From a checkpoint of a small transformer trained on Wikipedia: biases, 885M tokens.
Each number is 128 + 32 x the weight over the matrix's rms, rounded and kept within 0 to 255. Layers, rows and columns count from 0. Numbers have three digits each.

# up: layer 8 MLP up, 1024x256, rms 0.13, rows 365-464, columns 0-63
# down: layer 8 MLP down (transposed), 1024x256, rms 0.0501, rows 365-464, columns 0-63
up365:109139124142092084182111159173118150153144185089127109161092179153168070134157099117132124100165135097087124128126110130182118118130135113123157121090167107099090134118142086170153101149133143
down365:131108161115073153161133143103056098112120108184082161122163153133140148148139113138135124080125158121118152085087130135126133133147149091169109151134145187152115179133145159120119117142131167
up366:121054126152104123028095086206122203109135149139133167117172143127095102168185149142155058164108148183107128161091091114111140106108168118111124167134121115140133199143088239104156110107127078
down366:113112129178117114143190081156158145126135152141097118158125155050105036127165181138153099117129112157178076047120126186175151116104153103103150146156058103120198175161142165144118121172093149
up367:118193125163088193145123173147065200090149140130050106200181107170131115179149110184183086165129122151136148150122082053130103151230149141083103153198103125140125047128115133141179088144209145
down367:167168092112138088138135088155116190094153164079132165154105163089105087105098085153152097116145096083126163142169084163143196128134097136174121134143127127185132131144144117089156189111136143
up368:139162138110127113161155184139137088146139142126114135069126114114114167073146148110114142138092138140128146066134097129183210152124136080110136150193092123098084105113138129129132096137114102
down368:154122154086116106095152108134174097181122187149189136189132084108172110082102159178119135141151114110137178097120149108163113124082012142116129116123134192125166122138071163112097143068126115
up369:127103116148121134104156045128185101121061138119097152119027101135172134089119176191209159126121189102110137122114155150149133175119116148079084110129123127093089083109148118095153151151148068
down369:190138090098125070114091183126100160099109164126152067054159115126115154108100154146114136134132150072153086095146157147162183090159142125125147160180052166134168156146155080157113105086130162
up370:171190179080131133101164149113149142204118086162152130085074131048146112130140165113125098095167126156110101108154164139086170058105087150123125139137201121078123107189144158106125108079086104
down370:087118148133106134114057072082186110118186093164112129132154149181123097145112116108107150188149154113146124155121121180118119151157135162141130130174188119164126127059123122169125140134122105
up371:148176177106148156070131137173131081155071095196175067145131121071108142099185153052164111104156086156169129104115127124127149134144158079174077131161162113122145206161113081144130120152083081
down371:173139088150140138121127126103185154092167101124132143151133095152085097115113111188117153104118182150114112120081109094178142114105155107095145123150158132112116123149128125059116089163075122
up372:106089127109145157115150176088125118099163105140151124085121170147047141133087149162093066178192166113038231095077179078166141180128092076085092146107150153139109141117180102103167116150075149
down372:082101143113146031131126186092094138052148081166142087149090168159157093145123181144157123092127123166184060122163081188085105128171162108125183212184087116108103143085056102072111132166193088
up373:185148162171117192122168089131171103141130099132133136103105143120083131118148087084152153143138125074136117090138173117104148137088157103125131073131127103093135134147088115142085091140093156
down373:082187180114068088118147077106118151134128129132113131142155112121099144125147162146162149139083140151124119158087126133101142151131139095122093127131131172131126171096085131164082165191109112
up374:112130143082100090115112079173121157123148128141084147101171168170119139161131121166093137036121085157121149140133093133154121106094097151110062081137198134126175084123173094148096119124113148
down374:072108105106142119074136095119108146123160108125154133154103107114120121127105092082103164156120136140175124150128138158125169095130136122188104133108098108067116084139107193144166071133153115
up375:074149161100181144166092190075138117067132086138111153144095156140137097139088068119089118141173109094131079076081142163157174110109112072145086182174171190172107173074216139144134117173094117
down375:110101161112108122108194107137134216068104172078114128164154068130131134107129116113135109085180212172073175164125060149173120194142129155054098135172113144103082074093086126110075058142116142
up376:146120150182126170128123141178147072090101076090167164152070103058159193149111119113114139130151143135149151134107093111120102127117141186144133135099134155130063138164076176114119102108092143
down376:153176128131139127097132057120132161057133101125117142107158089038076107148119191093151176157090106097106114115091172124149091116127123154117146137147127107136107144112113158170119097126044169
up377:119135154141101060129135101133118208126079169141176111137168121067161109152088122132135100193115131133079110164176132104082152100134166135151160148106127083118174113178058170135104088012118137
down377:099143091077126164126126140145104140125140141087117137128135131091094140119126135116091092205136142119136099185179109154091094076133159118065091143121094084180134144104198080176164130183125070
up378:136168126161108111140144118147130109136146143148134163171139141116183080122125101136094138101158125113051149133120118136127100105154137149092136075147126137153141207096104095150164136081120123
down378:132122112098146164171172173128156136155139139132120145108131120114140130099108066134084178124153126119145150110080152148137096113106114174214097147078126123123154112125103074133148086103141109
up379:160129196121112120082124135074110143173154097125178107161101204148150110140119130119123133106101090162152152150112160134152089145150127155129145154113168178103134123073142102167127097159139143
down379:135087123154145161149139117149090105142146085088108114141176140135165150155154086146112162159180079165143161116137126154095147081155107134109088110081112161153122128117197136129113104160115141
up380:151096115115150099058103179136126156144162151119115069133122115098142148144082149143182114134129054140168147110092116150143128160116109078159114143164155096131086128125159050121158104107162124
down380:179143118180111126102099102107149122224104160124123135173100122111144154133158161114118095127187143157133115136128150105175101103125200111140104104091104098139095149107078121127130102129101126
up381:145142096079138119147130139115104155125133187134108127101077127166107099130112106172178105065124176127165116142127126131160089155142131089156110136084134118129107126088141101092112137123177066
down381:079095126144131136129122100163131122108141175158094088088151131149143159161136119095054128163135144112103114120157127116172186115059135100118150136079119167057161101134132143190088116113115111
up382:115154146136122164173101183193173139132105224127138099155149141156118125135173140067124132108104134113121138090158141150087160148131134047116086134151159143078106127144124143150140113100098055
down382:098125132146090138109122160120140158129199127120230139105062120107181101124125101141131142103097150182149141127115127131136141082085091158153159099098056085108128105117169054139107123137121155
up383:144148074156144187139149099095130167142171118094165133168156145147107160141186163078111083146125164160078170149088140144130154139110175072104137125154107132125164105134091194122130171094139123
down383:155173172174163097140114162159136157119079108160169132134101064161154127171068160113156162089132130124117078169146114062169135133130133142146148162131087124201082095213165132165068096130143135
up384:128134100128167174140129074216111115121139093086127167101112123110125132169107174148082118100162056098137149146106051126149136142170152140105130215098097051107142141124165140076181172160139181
down384:154144173047085111180110100114113053168112158134121150110106074109153083142118109139173125095102045183138183066142132098074111069158109162129093154171204120101140173126161112077112108146213159
up385:123107152200158099130098111110089093157185101146177095106106139145131133066121113195146087118122095148088149130125181106112104124134148093135152148147104085130124142211106071159182175116072173
down385:076138116159174110131166101118163146151124092088065105145098117165158112134141160085138063169186115083160086129107150138100145169082126142106145116119101164094113133126045103098202084174152080
up386:137142118135139118112120125140088150151121101125127133152132138114113138134118158169128129113156149110115140126075102144147132142122138097127119199159181106112078152172113133156096159083058104
down386:145149080111110148166138119108135159087139133121134105144124105144157138104182088156101152171147139126111078120144146109133106114119120155180104096122099128131144104108164161112123094177153063
up387:165071104110095125106173120141133123141140126099080137154124153130173128160133132097070095188111086191116031146182149114127150151135071127166145092123113151093164124170110102134172044151187122
down387:104114132122135123175157095093137089138155097117162189132078186177085143134159152174126105096142165090111161107119074201078112177182185120143094153120107102133132162140097131131106107136090115
up388:139091097078108175126108103110077110094087126078142101177066170106114115147113176119146085128090167142153148138138136116140085089136152077160166155193149186151094111149134109120144096137108076
down388:126156126163175193075083150125125173149142155124152113120095154127135092134144147116097148124158137153077139106188155114071114119136131098139131098127175104157146142130131173153117127113079155
up389:095162142117128057092176168102119092120080119066136100174132116092152160166147091128185132144163116108085135155127130111147124082138065133085096131068166144087066132167123095175133124097126155
down389:146123112130149164190085122124117172154099096084157085174090044167123179060088116058128124173128156130155138081105045099149180126116091162111111139186065203095138127142117151135137128177163024
up390:135139124111156182108174129102104124180107068164131155177099067154141089117073176146100160162108121127144131060140176119134101031200119179101168127123163163102142157149175134130136066169102140
down390:175121193126127153145105154160154099104173111067089087158120163145159202113125076183059136157127154133104125140111097105148123143117089170134129062090170180076124122095158158117137087143049140
up391:130187083154090143116123173060143120122117112125107100092097116109075134119047156096095183082098075199088124171108186197079144153167151122184110115102109119126123101139100162121192105155124140
down391:072139114123126109140212081108094169076096076133156116154111174124126094123187139176160093070182099099133114146119075045202112150128117133121142120131139160137130111151080096128103137103099116
up392:143106108129142150096127131151092158104138179096132133113150092155090095163147122129108141139086156054128109109138141111064078190091122103187106110079127125078187171145146154136072143105135123
down392:163157124085108108107180169094112122126109106153127151173125134165111142129109168124142184136161099156123126110166102103135074091200086093215125122107102163175048153092100069088154141162116203
up393:131121116110179121080144070088163187140141134145142154093160198122096120114061104152130191172086163159111132109082166108128159102158164182107122114130138098138104183150055188127112101124187116
down393:114145126157125101102155072137074112142107104095144115119177107131125150158140056164113124169106130141140187127162079102107093141132091094091102115130106136133151119169119128155137130156158131
up394:155081117132199152152088096170141073092118092195161103181095202112048135138142221150108132192196076102074149090110116147062122063157139147104109093160097090071124164077171100133123163110141057
down394:176057126107136118106077114076112122182109139158127161102135084162165096127127066162119124123156131076149129104175129132150138148172136164144112151085158103129087163130142180094138099162131197
up395:115112101107189113173108114128105094159103146148056131075135158099148071136095134124145148122167141109151148117121143140097120119116134144076077146140142170166100184117150096112103118126126108
down395:131131125125066098124123185123122165068103142132151091095128150139165106131173118115170150134138169105141169134124172131121108113146134112157155069131109124096093163073091109113151142148064118
up396:113065159168185103162115147111099117136070164149117174080132161144146087067131123120179110101181130160065151094116142144104082151126136136148134123137115134108155080164106077142109132091110157
down396:156179075212187120110127142107192165102121122126078093121154128095104126074168096152149104130145124120156072168109214153177113166155130163149157141120129122131183146204113034133162055132110095
up397:180139094151126089098132111093154147158106162102126101148080126177172097050033129146083123155076194160056111110166111128119175128143153073144165154078084109135125120110169130078107147077153120
down397:126132144124130064116130122130088148095102132078148089150042157080154127111150136157169146032176113118133070144148181091102165087077115152119136136128109157126138145129129097104087117058096139
up398:166115168204114080101139124157102106134100156155120120130108137074178135112150138100132124164160134141117173120122095145111104071078107135121096117144172227200111130149100123096192125134160037
down398:182152109118079131097179161160159092156171053157163138077043114113166227152148138181168111125125073137110122165121103080174057144099119195073126087101163147141156096091113116143074125134125151
up399:128110096110107180160207118146186092152129090172122150110176135159117098192111200116161095140152116118107191111139146140170117100149162124134072155164110083093117126136114116115155155156132082
down399:069112106200191112119097134107177144116055090111102163103101163130101106124136156113140144151162121135157134143098125145112138072164164132151137107114137174143122104166141113106049101200179141
up400:159100080175132051095126167142122107196123180142122113142125167124100131190115131161158184088173108092111116090168095126115089130137095108126156128169108184128112107145102150132161148127131176
down400:148129147123082127080126159108137127147104130103136161098102176148140095168126170128092094140103165099073104180167114144127138103130104118123136171102160072175097169085112146096101137148116117
up401:134204135142145112150151102095098149164135115172094144158154140069129129143199145113147153169097095157110153136113153087172115081143129166117142073188111104134147124096110157153138135159123156
down401:104084099141140138120091134156105150123175111145190184124069100141100099123143061161131085152130142130082046131123108185133135104133126158169143178096151026153099076129171119120156152170143131
up402:126076092097071066122100072163200139136138142146094150116141147093126109115117117127162127107106151132107137159103111124126102168143191139097143136106117169142138081154123128138110148111138133
down402:138145120140133160121112080126102119119068104089163124115118163105137179160146103161090136095134117155167140133160186111117114150126084125129085112114096149170099111158133204174131104142114073
up403:144213146164171091149122170150100112096178121175135190133125147145153154146122122096156141151155112154138170144144148111078138153158100116112123138126160145121148130132088159118093139127073073
down403:170058111125110115126141146105154178090145065066139111083131124111134126129166123162127146152157139147137140161103115132159125108120141077081113153101099156148124133107140065144127125154070111
up404:110110158141124101120095179141110117162127177124166101123122099127166181126138097085150134178081139164138151147106090122151180093035063062111124136128093144092069171156130132106163122152113141
down404:121210143110189150143162106120169126098142113087146131132181101126128158067079123030142153126190133098163126111089143140102140144123127140088119116086164157127116069102101128114152095148154066
up405:095174134133165127134182097131194165076075102109109163101060135102171099144123152169091095095111159124103079075105181177133115100158100086134130138137144133136119174123142221137190130105083144
down405:132128112175146104164132175110151191121141111105180132147147127111166110113126187116142130075132115112073139167174167127127202134107168146117149119101152165146154092132087107083119093200146145
up406:137166073090075170131069201125129159151112175141159116120133181159118161124152162074129156165084198117139122131151166178141156114121127125081114148162147151117135097054100078094171110108130126
down406:193147147154159130099143139154154150126134132119105164189050094150141137085142146140094132139133164107137153140124097083157118153091104119171131070127086098125118123140153069103086116164146115
up407:169171112191142097103117129134127152126135128175124096176080142163120095180072176160127126076150123152096165132133130145144149182047096146096170115137106134098151098120136116136158102135116076
down407:179162174076105113133158130121103141109106151151112123131107129096106198158129123204170125126168134111139141145094097112138088088054132160102118115152127098065166117115133150058104132132162103
up408:125075089094152105135094081102129157116106168174114084155126194068178171107136112130188116117118116120088150124150143128132049147117111175103126133075124133141107140092150129125099093080156173
down408:116111146159168133192223148137133147092138114180105089159117159161127168182131104129090140126123121168161072150128120163130137106133101123121191126096087109178167099144157185109131128106155170
up409:076126143119170100098149153085095136115120136172135118099143118125179094163099178108150116159087096106151102141096119137105142100085185139123134147130136140168132091137159109128166091060080115
down409:093133133040101064140116058098137107142142098092181122101141082138130074070120103098174150155119146115085137174090107150109163134128142147123080141167162117096132110149087101094111125105129088
up410:146135146095158124097117063097171154147102140149137127074096144177125137175075143144169156143058105116196133123168162113150117141119188138084072108114103135105155183145111094146140130083106119
down410:135147101166137155172193149147125091109166092087141156105155106063186081104174152085145127165117135110197143006172138135152138126181083125146098149098147102148105072101138060137113146063110082
up411:119116129117079180152110175116157115153157082108147106145153107200142114121126132151103062081107128121113172121136112129137146129119074133098110148166203099191117129132114115133077109158068119
down411:111134125167162108129140089144147166145145122117137094048097112132094157081103160097147082123151108121099167091105208073175091104059174154113139102126061178108133124165138128101175170131145166
up412:143112148100133133121145204102100163097150066156106129112081083147152116102143166134144113103106106161095120104183088128124153101108124173124170133103072127097155140125091164116128174127072128
down412:111109107149151152167125095099093073116151140130157135106153091107113155193132089131116079147197115150158164144157101139134045164114131108133129132140187112140154166078098154132129113105129150
up413:058118114082146120127182117137141118125092133119154103156166119146160072140154153118162119122102073043150114060203163127192186144219175112225058144131110128134138215173138100197176084019144163
down413:159091161137184180145164146115182176100180105103093085061152165087145112150115224100091166198125147102143025054149113144134149136162124220067151133057100094097140113140167055157131077099191201
up414:119116098087155147111194146171239152136107154154169179128102136086115172140104159114104091115141145138156112113095057129098117128154145128145111140098092145128127131126120158162129141137128060
down414:160075135116100144119117146184094126171124111131138147136195064113100144161172055130139107115111141120135140122168092121152130166103058093157134129160175117151168159156130124136100185119117112
up415:161149099076147192147088107140120083089123179122096134128131166135130152150141185139161058097130077180129100143161139110135166061128214120085146183126056109117187133130181114130119124163122112
down415:069108090090111108099140091129091124103085138140105127165134137125128115128122146180076144118190107100166107146117126115107105143133119079119114109110132146130155147140068156148103230130177114
up416:110100197152094104078102076122154121151118069108163126080111121175149095141104166169104125059154084158144128103095091111129119134125173098112123193203126122090169109188174095151220128120134105
down416:126072151163165104131172156153107096117122127158102113117166095154119173047142119063121096211114069118154172103119131141117107079134151127109120133110176085161109103090077066122188117145142174
up417:158154101146175199140146118090000167101145147154153181147110149122116135093205139124135110138121145131141081185121097100145110117087089132179122081136130164168224132145131149187144114139082076
down417:086147145151055087145185119192156110165116118156062096128120149138160183140153124150146163146172097111104115110075153125112105123130139165101113153139160138113083093051131124145159105177168145
up418:136171150174132157107044175164093130113098145110146158121149151077109102148221069119140130141149189125105110212091141116129131083153085092130144202075150156147114182136100127158162143173097064
down418:127056100050147073156188159166121091131172116137121154130082102127093121133130144169124121087089102082168096109100131155125108174143144145131107079192103120165113095063146040114214165104124111
up419:142133129122172088119124119093081123151129181122173154082121114152104167188174117082171185142092124175165105157113162134108100156041141091153119139188132086064162182203194177088162112107114164
down419:100162155127121103083101122160146133121069097087161064124142086138141175135145069159127142095129139105186130198114150118129171127134025123120123134077145153104170050099114163221077098152132088
up420:170136112184116122102103127071112152123115160120152119109132143169062126165105117155188117131094120126143138087080177189127181132124142080114079123139197124128152108147196131085144158149162168
down420:198156136106123134164097085105194099139138125128127096099118160126120127130124109119135088197119100122092178106125131122098147162156122158116142108099147129128131150176182141130073107160096158
up421:061063115071134127116149137152134079081150118150195139093055148132116149053133115130148095183099147123114139135150164153116152098110117106098096079098137124105141137114080149098106082079115158
down421:170157173142113120139161115108138131113144090147129183152174112103088148101135118127131140060180176067111139140096106115120185084164104096198154137149153122151175095146139168135105205145145129
up422:103111118130099165114142125175142181164116116122193122105104100057095103151114109190163114202090106092147118102115116157144109074107160118075139156165138089098089079200157113153160145122109117
down422:127157153084148158162119148059183132133024138107131126151147110137164148127098222068187101130086066103210109081129126136137121134117122078150105143102083167103164136157098000117154124121197139
up423:084088092126117143112152124130073106185122067151172139121083145115088121152168141082119160103123072088132209172137118187124146143165162124099108138176101050130081116116158113110093075149200142
down423:221150182099163201093118148142151175112161120190119056158142162073093116147168203106143187174102121107151139100134077137120164114157091142135137092145133047160088125127080135150186128126161095
up424:107180145079203132127112094128064067091103201175108155157083149177155113150049141081084153131132134127081120115165102157177130079142117059138125156137145046125106171168133137128128113084150098
down424:129094043147153127095101146155158156161191112122170172130135168148127100082157134180172154133153171111133092153069141143172148150085126126134118166116098119118160107137124118135142141212122152
up425:104142123144120109112140089142106115121122182141094152074149128105124114158091164194081166146194095101142123153088066063078085182147096179114130180093115060141146071150125113155129130134119140
down425:164136072132107123209110111148118116129114025094111120144096088145135136097123130128121152090093190162201058075106150166124114100162163099132183123185104113101141101122136070157181148134110125
up426:134105151133185106074097136176148152083099124155158083134114088142135118138091151133102134105150118119117131068112159197157094120096155105132128134113082124155124107197082139131186137132119182
down426:125188160114131144142118175114125054161179137186108101169143157100120130112164188144099141128104139118133133103116134087156168137132143085161129139157137108102130161112122064106114115182131108
up427:156145159101121095148136178098135166147116141068145070168111172142118130069146083135094129130128144114154084164154105132084178059171115114209115114163048138190122151168107118080147175099129175
down427:119027161151155109082156130136167114193107141189061099106145176128122102079137114167124126088166170123106128088141086066048100071154121154196053123106071145188174130116093237078159142146172114
up428:164141140122077149114150113113144055129165115132131154131096107141124163103118147099135109096141128126076101126115133159127193128121102190111147082111105110085166116103127089202070130095095139
down428:139131121112103153124146124150113112136183137131142082121102120069141122135170070191106114101129119133164068138093138115115113112207143135099162110108106108136093119138114094146124167145105117
up429:122084178093141104113122146101109133187146117100126106138106145162122091158163140127103107121159174124066132081095133138138113097190122098094127158157133109115156116126147128130147102093051180
down429:098133174138091121071143165109126135094110097111117095119138141134097145114120197135113078105114137112152162122179109116160150123098120156071106121082128114126117194175097164174119104130094177
up430:146124162115165105221142133108125140135154106108079080110110177134144084050153207154115097153155103164152054142122105160089201170120149148168126172190098195184119141089182168069132040166113122
down430:152164120085149103137108106056144172125174166137172145108129060104089068082066198160128179019170166121141154123142049153081084108141200095100114122121150133199161135150099150110189080150173121
up431:093062158066132109152163124102109084123118080175092046164098125111107122138119165099118109132162120085148111179140123116144118083111116142134073172103116178138148165161182181076118099116236214
down431:134101127102099144133165226064255127109100076188156093096080141106133135116113107171158157108170146093159159041041111131136075123156050122223096147156150108214098156170179082184149114119105100
up432:067068161092114146147090103159126180146210159117083124111131140198124112170122134122117102092121085049163184161133066069150168156171114092160137139140124137121124112148109168141120151163116100
down432:128151106150080146084125139131085140167203118129167166139152136144133045071178100104163106166096089116095103081148107147090172120172159165100085123135133177121086106085172167176141192109082129
up433:126163124179144142175102171148127056090123116121128114082079121134104089083109143146140070144089105199087131139107102154098130137139152156108116092127149123175150111117120097179152121102124137
down433:122082167179101179104076148143102089201168137090122091112126166144063153113173135129131129162110118115130189147121129127135099079088109102186132112083108149152210158115114179108091196153090157
up434:122142050105181149118132105198147138147134116128116120118084104080159059165168104129114145144090162117175177153116133113143097115153176139113136207196107173084115112146057140106180110120080101
down434:141133129140092170168177092152143092100156108061099130153172167131145113145140099071129117130143097119114148064129079101222105131141168136088146142069165176150099140134102106129117158122098127
up435:127159121132015185185147122148105124083072122143135152194117101166135135209121167165156142144090164094111105110118089150126119108056149120145161175132096073113161111060119087129109126090179097
down435:114117150082039136122146147088119150145120127107147101162120132183100135166102154215179167138074152152094128104036151110134118134032073104082117213114189106152147147124163164107179168143151061
up436:147169107069100144127139154129127143163143144172139099182079135097087075080083194115161081116117123086136117125062088091130130084132112089104119131117153137199155160103103080138157108116115114
down436:099096111139086159170197135172136154049098082128165143226097078127096166132170147088078136168136119156176093076102137150144150127147121188110100158148109154148128140147087092149139081121086159
up437:075128122130128173106207099203088072108167085103223111119178126126100134124113129111114151145077024112153203161048116139130134119133159046117177186179160089126096170160121117104086118118140162
down437:163157128111077116120170123046181087156221058102202143100120142083166171125119109074066182090137136101160081085139172156120168127116133145146101109057092143103106141149166144074128109104143098
up438:149143118124112148148170155131126169145149070167128088125111168120175126127135130149097142116091143131117092161156141093136169187150122125109170168184158125114100126174108116122125120091147123
down438:154144075154172153132120130114153189156124136108116164118149113134164147052166112179078179160122094159181122100086150109168082084124087155194156101087110133166179101073177164110133108107147147
up439:145136105143134171174081150147076170120131091125100120109126153152151116175096064083194111140180172100096074128153092160125132144181104164159098195198105138104129196089134096161094114115124179
down439:146157135176165117163102109112180104152173119057139136141124143124085149086128187176106157149154152111107147133145131161092099138059101137090072118122179118103086096174155137097135105184162152
up440:166158125148101119111112089091117128095146086132084165111147112093082098102146096126113061063158116182169033169146106167071146123116108122104122095094183120126152117126128207107133133130100186
down440:114154084156132099147099171114119173106106128118072096160090074113137098088068138130158090179094064070097150114156168115134129138178166100073170177159147130140030132095122110145140101122121143
up441:204099175118150085100129137138092085109116092157138099126148163149142155181147101158111047120069142140159109155156098094123156132110149078110144150088084113159099169193147136132073094154084124
down441:128158120123134188142122155118110209093139113104105150091151106116171085102144117080116107132165115153119074125130153120078166114155149179108070121143164103138066138176130114158128115181086151
up442:131154172109078102137142151128146114131000142160132157166124130102176124103112154148172089111101111133121117156131114195176111154093133078146150187159125108118150132136150110210094107107169132
down442:167165120149177156104138105120152100147197134123121118114153135120135100122137148132115123130114089121109133081192132126103130134155166192161080110089102100153090137122133137131181201131045117
up443:138074150083127114166147121113116112181130121130128100130106153155137163155101114126133120145186149077153128063125119134149152159137194149143110185164086135147189131165128177122066132167114129
down443:096181108124151135206133105135170081128131115133138117147158138102116123101158099128102180136184133167119158107089092086088092111201103183206065093147121146142147124150141177186158142126119158
up444:141077148112145122119176104167132174154160128196088123085109167090148157155110151118176104151124154120176119113136113123106172119146077158085129143112098114143123113141142137092176136076156095
down444:118149128119141116119084125112141127161087140084080109113122101137141109121122124143105149119100142137095179134148215159078055113072138110122127062114103111104161141117093148170162086150148175
up445:140073123110115142158155119132123088115145103143105121099080179076140096134136079176119101114161170097114123111126141113092081126144107138150121118105159130159107164133122120096142104147141121
down445:186132143134169166141140102112104127097157129125128115156154105110134132167129110162125146149131121155132136125138047185113180111148119092080094119177150142154127175103144151182106167081103128
up446:187129141132145098074099130179135141154130099044115162165147097108108096132182139143081177097090181172155115090172137179116105137133087102100136135147095228071117124138123169132115110191217205
down446:146105135147129131091089138133117200105107075105142122101202079207108086118166131116148180084123159151124117116124169125139186157069177128116142127035146129138084123127153195093134143145085100
up447:110108141108123060098153091118079118150191144119078144110040084163095110130124109115111092108112136097118193134145129104160148148115177140123159107128085112174132140139154128116101124177189102
down447:064136114136129091132115205119200133118155103171188158160165107127133098194068092125105090124065115185123094074118102111131177186114090130162169136109189121127131128082134080145165093086121065
up448:126127112136149092138115126204133122156160104169122101154135133073128141124141136119163129164101132075109148119140131099130108144115130127098056087161144125063157097167153126101149102125144170
down448:110126168091119135143115170025128102174157182144129090095141091153092124176141119109134156130110120125142127122157111071150142099092102142148129169127135104178090122099106164123127125118167156
up449:119147154180161123158134161154164106130113128155133127136174171094104096092123100126119122096154147134107146124099118166178144166114153137082156157138137130125165165088107106155163100138102130
down449:124133112091122117096067070121125172085155058145091121143088104120185148166145128149108130184110144144163107144155071083053184176122116191133134144156078145133134106180127199143050163115167134
up450:152173024128130146136224118069186116152093077146197186147103135167135128132104157138137100187150128178188222132151132161115112123139166144019118200075140091127055139126160198187090050182121112
down450:176116151141115148185145114050125066068124102170176151101097121106152101096050116210167166109144084091145114119120181185138162080154097141171103142155103133102133194125129193067120140143110139
up451:132138105145177117114129099121094112097120104160089154169176130132148115119167155109130162120117100095104073085129100125203097158187170143130134170077157131162153148177103129131087129117138172
down451:161114123123092157101126121133099067141103165139140125112174144123164126141114174165127135169118177133122113160166119150119150143103167080122161100146127135075096126137114170147068100099096090
up452:103089123112133142121116101130164194094110125078166143102165150143144110113157196090099101113147137135096074114112139133075129159090196169176116135111116068118102151131145064145127103083124138
down452:166175161146090099129100116121076151135131173158149108105138095130135164116089140120167159055177116106118108126055117147115091180109099089128140154108135157162193114132097081149127160087127147
up453:139140097132146131150093124130117126175160158103130169130155115151150129124091105156186145121130129083147105101162133141166112152132178150153064097131090113108089172144113116107107138150141148
down453:072112139162113116086146065154070157102136142118146141159081189134117121144094091118095107190119148133135118187145142094099119135084106090170156133119137164114118121107133116147128085141120126
up454:119114103177103032136092110116123105172184195086099115169110140169127093123110187196091139191082173105129177127179135096132094184084134161102136126099147086209199096145164064131105121155167101
down454:124118170092116150091154043101105161117154117122095114163105119167087142127096144138104126117119129162109157191132114128109070170147120120091097170136139166062119116175092253122134108182148092
up455:150105068124178161195158127133146149139116140102082108162174096139210103142077116116108135146143077174092151145134081116155140115126092125126156106094165132062133063116156093151100151155103135
down455:120169163142138116079116103155123142118186075208117093142081126118063117132106157113120141085116132069162094144098134121138152131115173173098105152170125118127088162109093066078176077106148169
up456:141124127127194145105177132100083190097138120119168116091132126151050137152130137105180130146129147141117110071107164143119145162122108131077085160123159132106133149143097137126153113168121133
down456:120164107142096142120161095144141093158156113091150114104125089164165182117136123127104139150130143107133174090165098099124140105144035088122143140130154143136152095132114127109075153107140094
up457:139125128152111144105113130100131126090140158147109141144082115148169131094085144163180165147144082150160099121162145144093138120186108109094172103130160172130102133115131094055140184152163162
down457:136129081171097085132122127100075086089153109136114086188159090109092138099127087159104121148117131121101139137149097125118132106136094135087129120143152129164174130133143106149129132134161148
up458:173126182166126131134149118121169122108109094091124107121141142090055054117126190104137124046144128092178143065147183131112110112078152123120123127181107146166165103155118079135035122123138083
down458:113103139044119047094147104132188161121075158150097115104043111118160132130150125133106161115210124108078153166171106147181154174062195171108133069138152172132121082171166093135209138147204157
up459:094171097108150156079106176151123133178122182079105140126072159164154123086119119096113093151175134161103156090209153137090105121082172149083159190179127137126118175160135199136105149088140131
down459:157090175148143102072151094119172125132123110112156063156107103134084063063137144145078130147138065109089143138120112067126116153175116186094069070128156177158144103129071111096094097120129142
up460:083147111131161194110031174124148097055090161117136174127147141106146107117120134131160165176162142092126124152090089149192170153100185094108181182123200134193146073119138088147177132122133172
down460:151085085142129090164209167189132139124157082157082082154109161142079122123189140129145138148080132189141145179125153158112079137144156074162131131119134114060130150195126165046106095140156141
up461:138188124096140164110126134141153174118101126124086183165171066163159126143043141104097130124074117130120144176096153138117133104146118104138091152133139166154123101118126173136106170080134158
down461:169111089097073143148163149161104154098130113096134121146183132153137123126139151166105144147118122172148141092174077123137117148131125143110143158143154097073078120113151080135154134198163109
up462:066156191109129142141131143076067167210150086145140120115151133076141092175165150144127101135052082079112078112135124112116114113099193076196153167162078103125092143202111127136170211133181158
down462:157128152094134091108139143100107141082137138177093126121086151110145047166128107168121107035223129091163106197137086100152143109109082118203135129173113140167125154132094230103132095107086107
up463:140067086159144067052146142149127131114068152120145098114139164084134184167187109158219106202192130141147119149140085171143093149130153156116100111172123151099178175143146135087072149056074166
down463:067108137084111158127149193148131160081120153090094128111164089173168127167106108136145181141125081097139075093085138093066128091178166129186189154160084077084118188086090046174146129126164112
up464:122175136114117102088088138098124119143138100197075103123058133188132171103104147175067139103099108167086199118071115199089167100106148121159051135184142093127120115065135145068072160155148153
down464:101100128149117150121161125120105100069172116089109164073135186132121144157076103100164151149105137146114128112154070070102122102135181106173155158132158145084150114130091117127134084162088107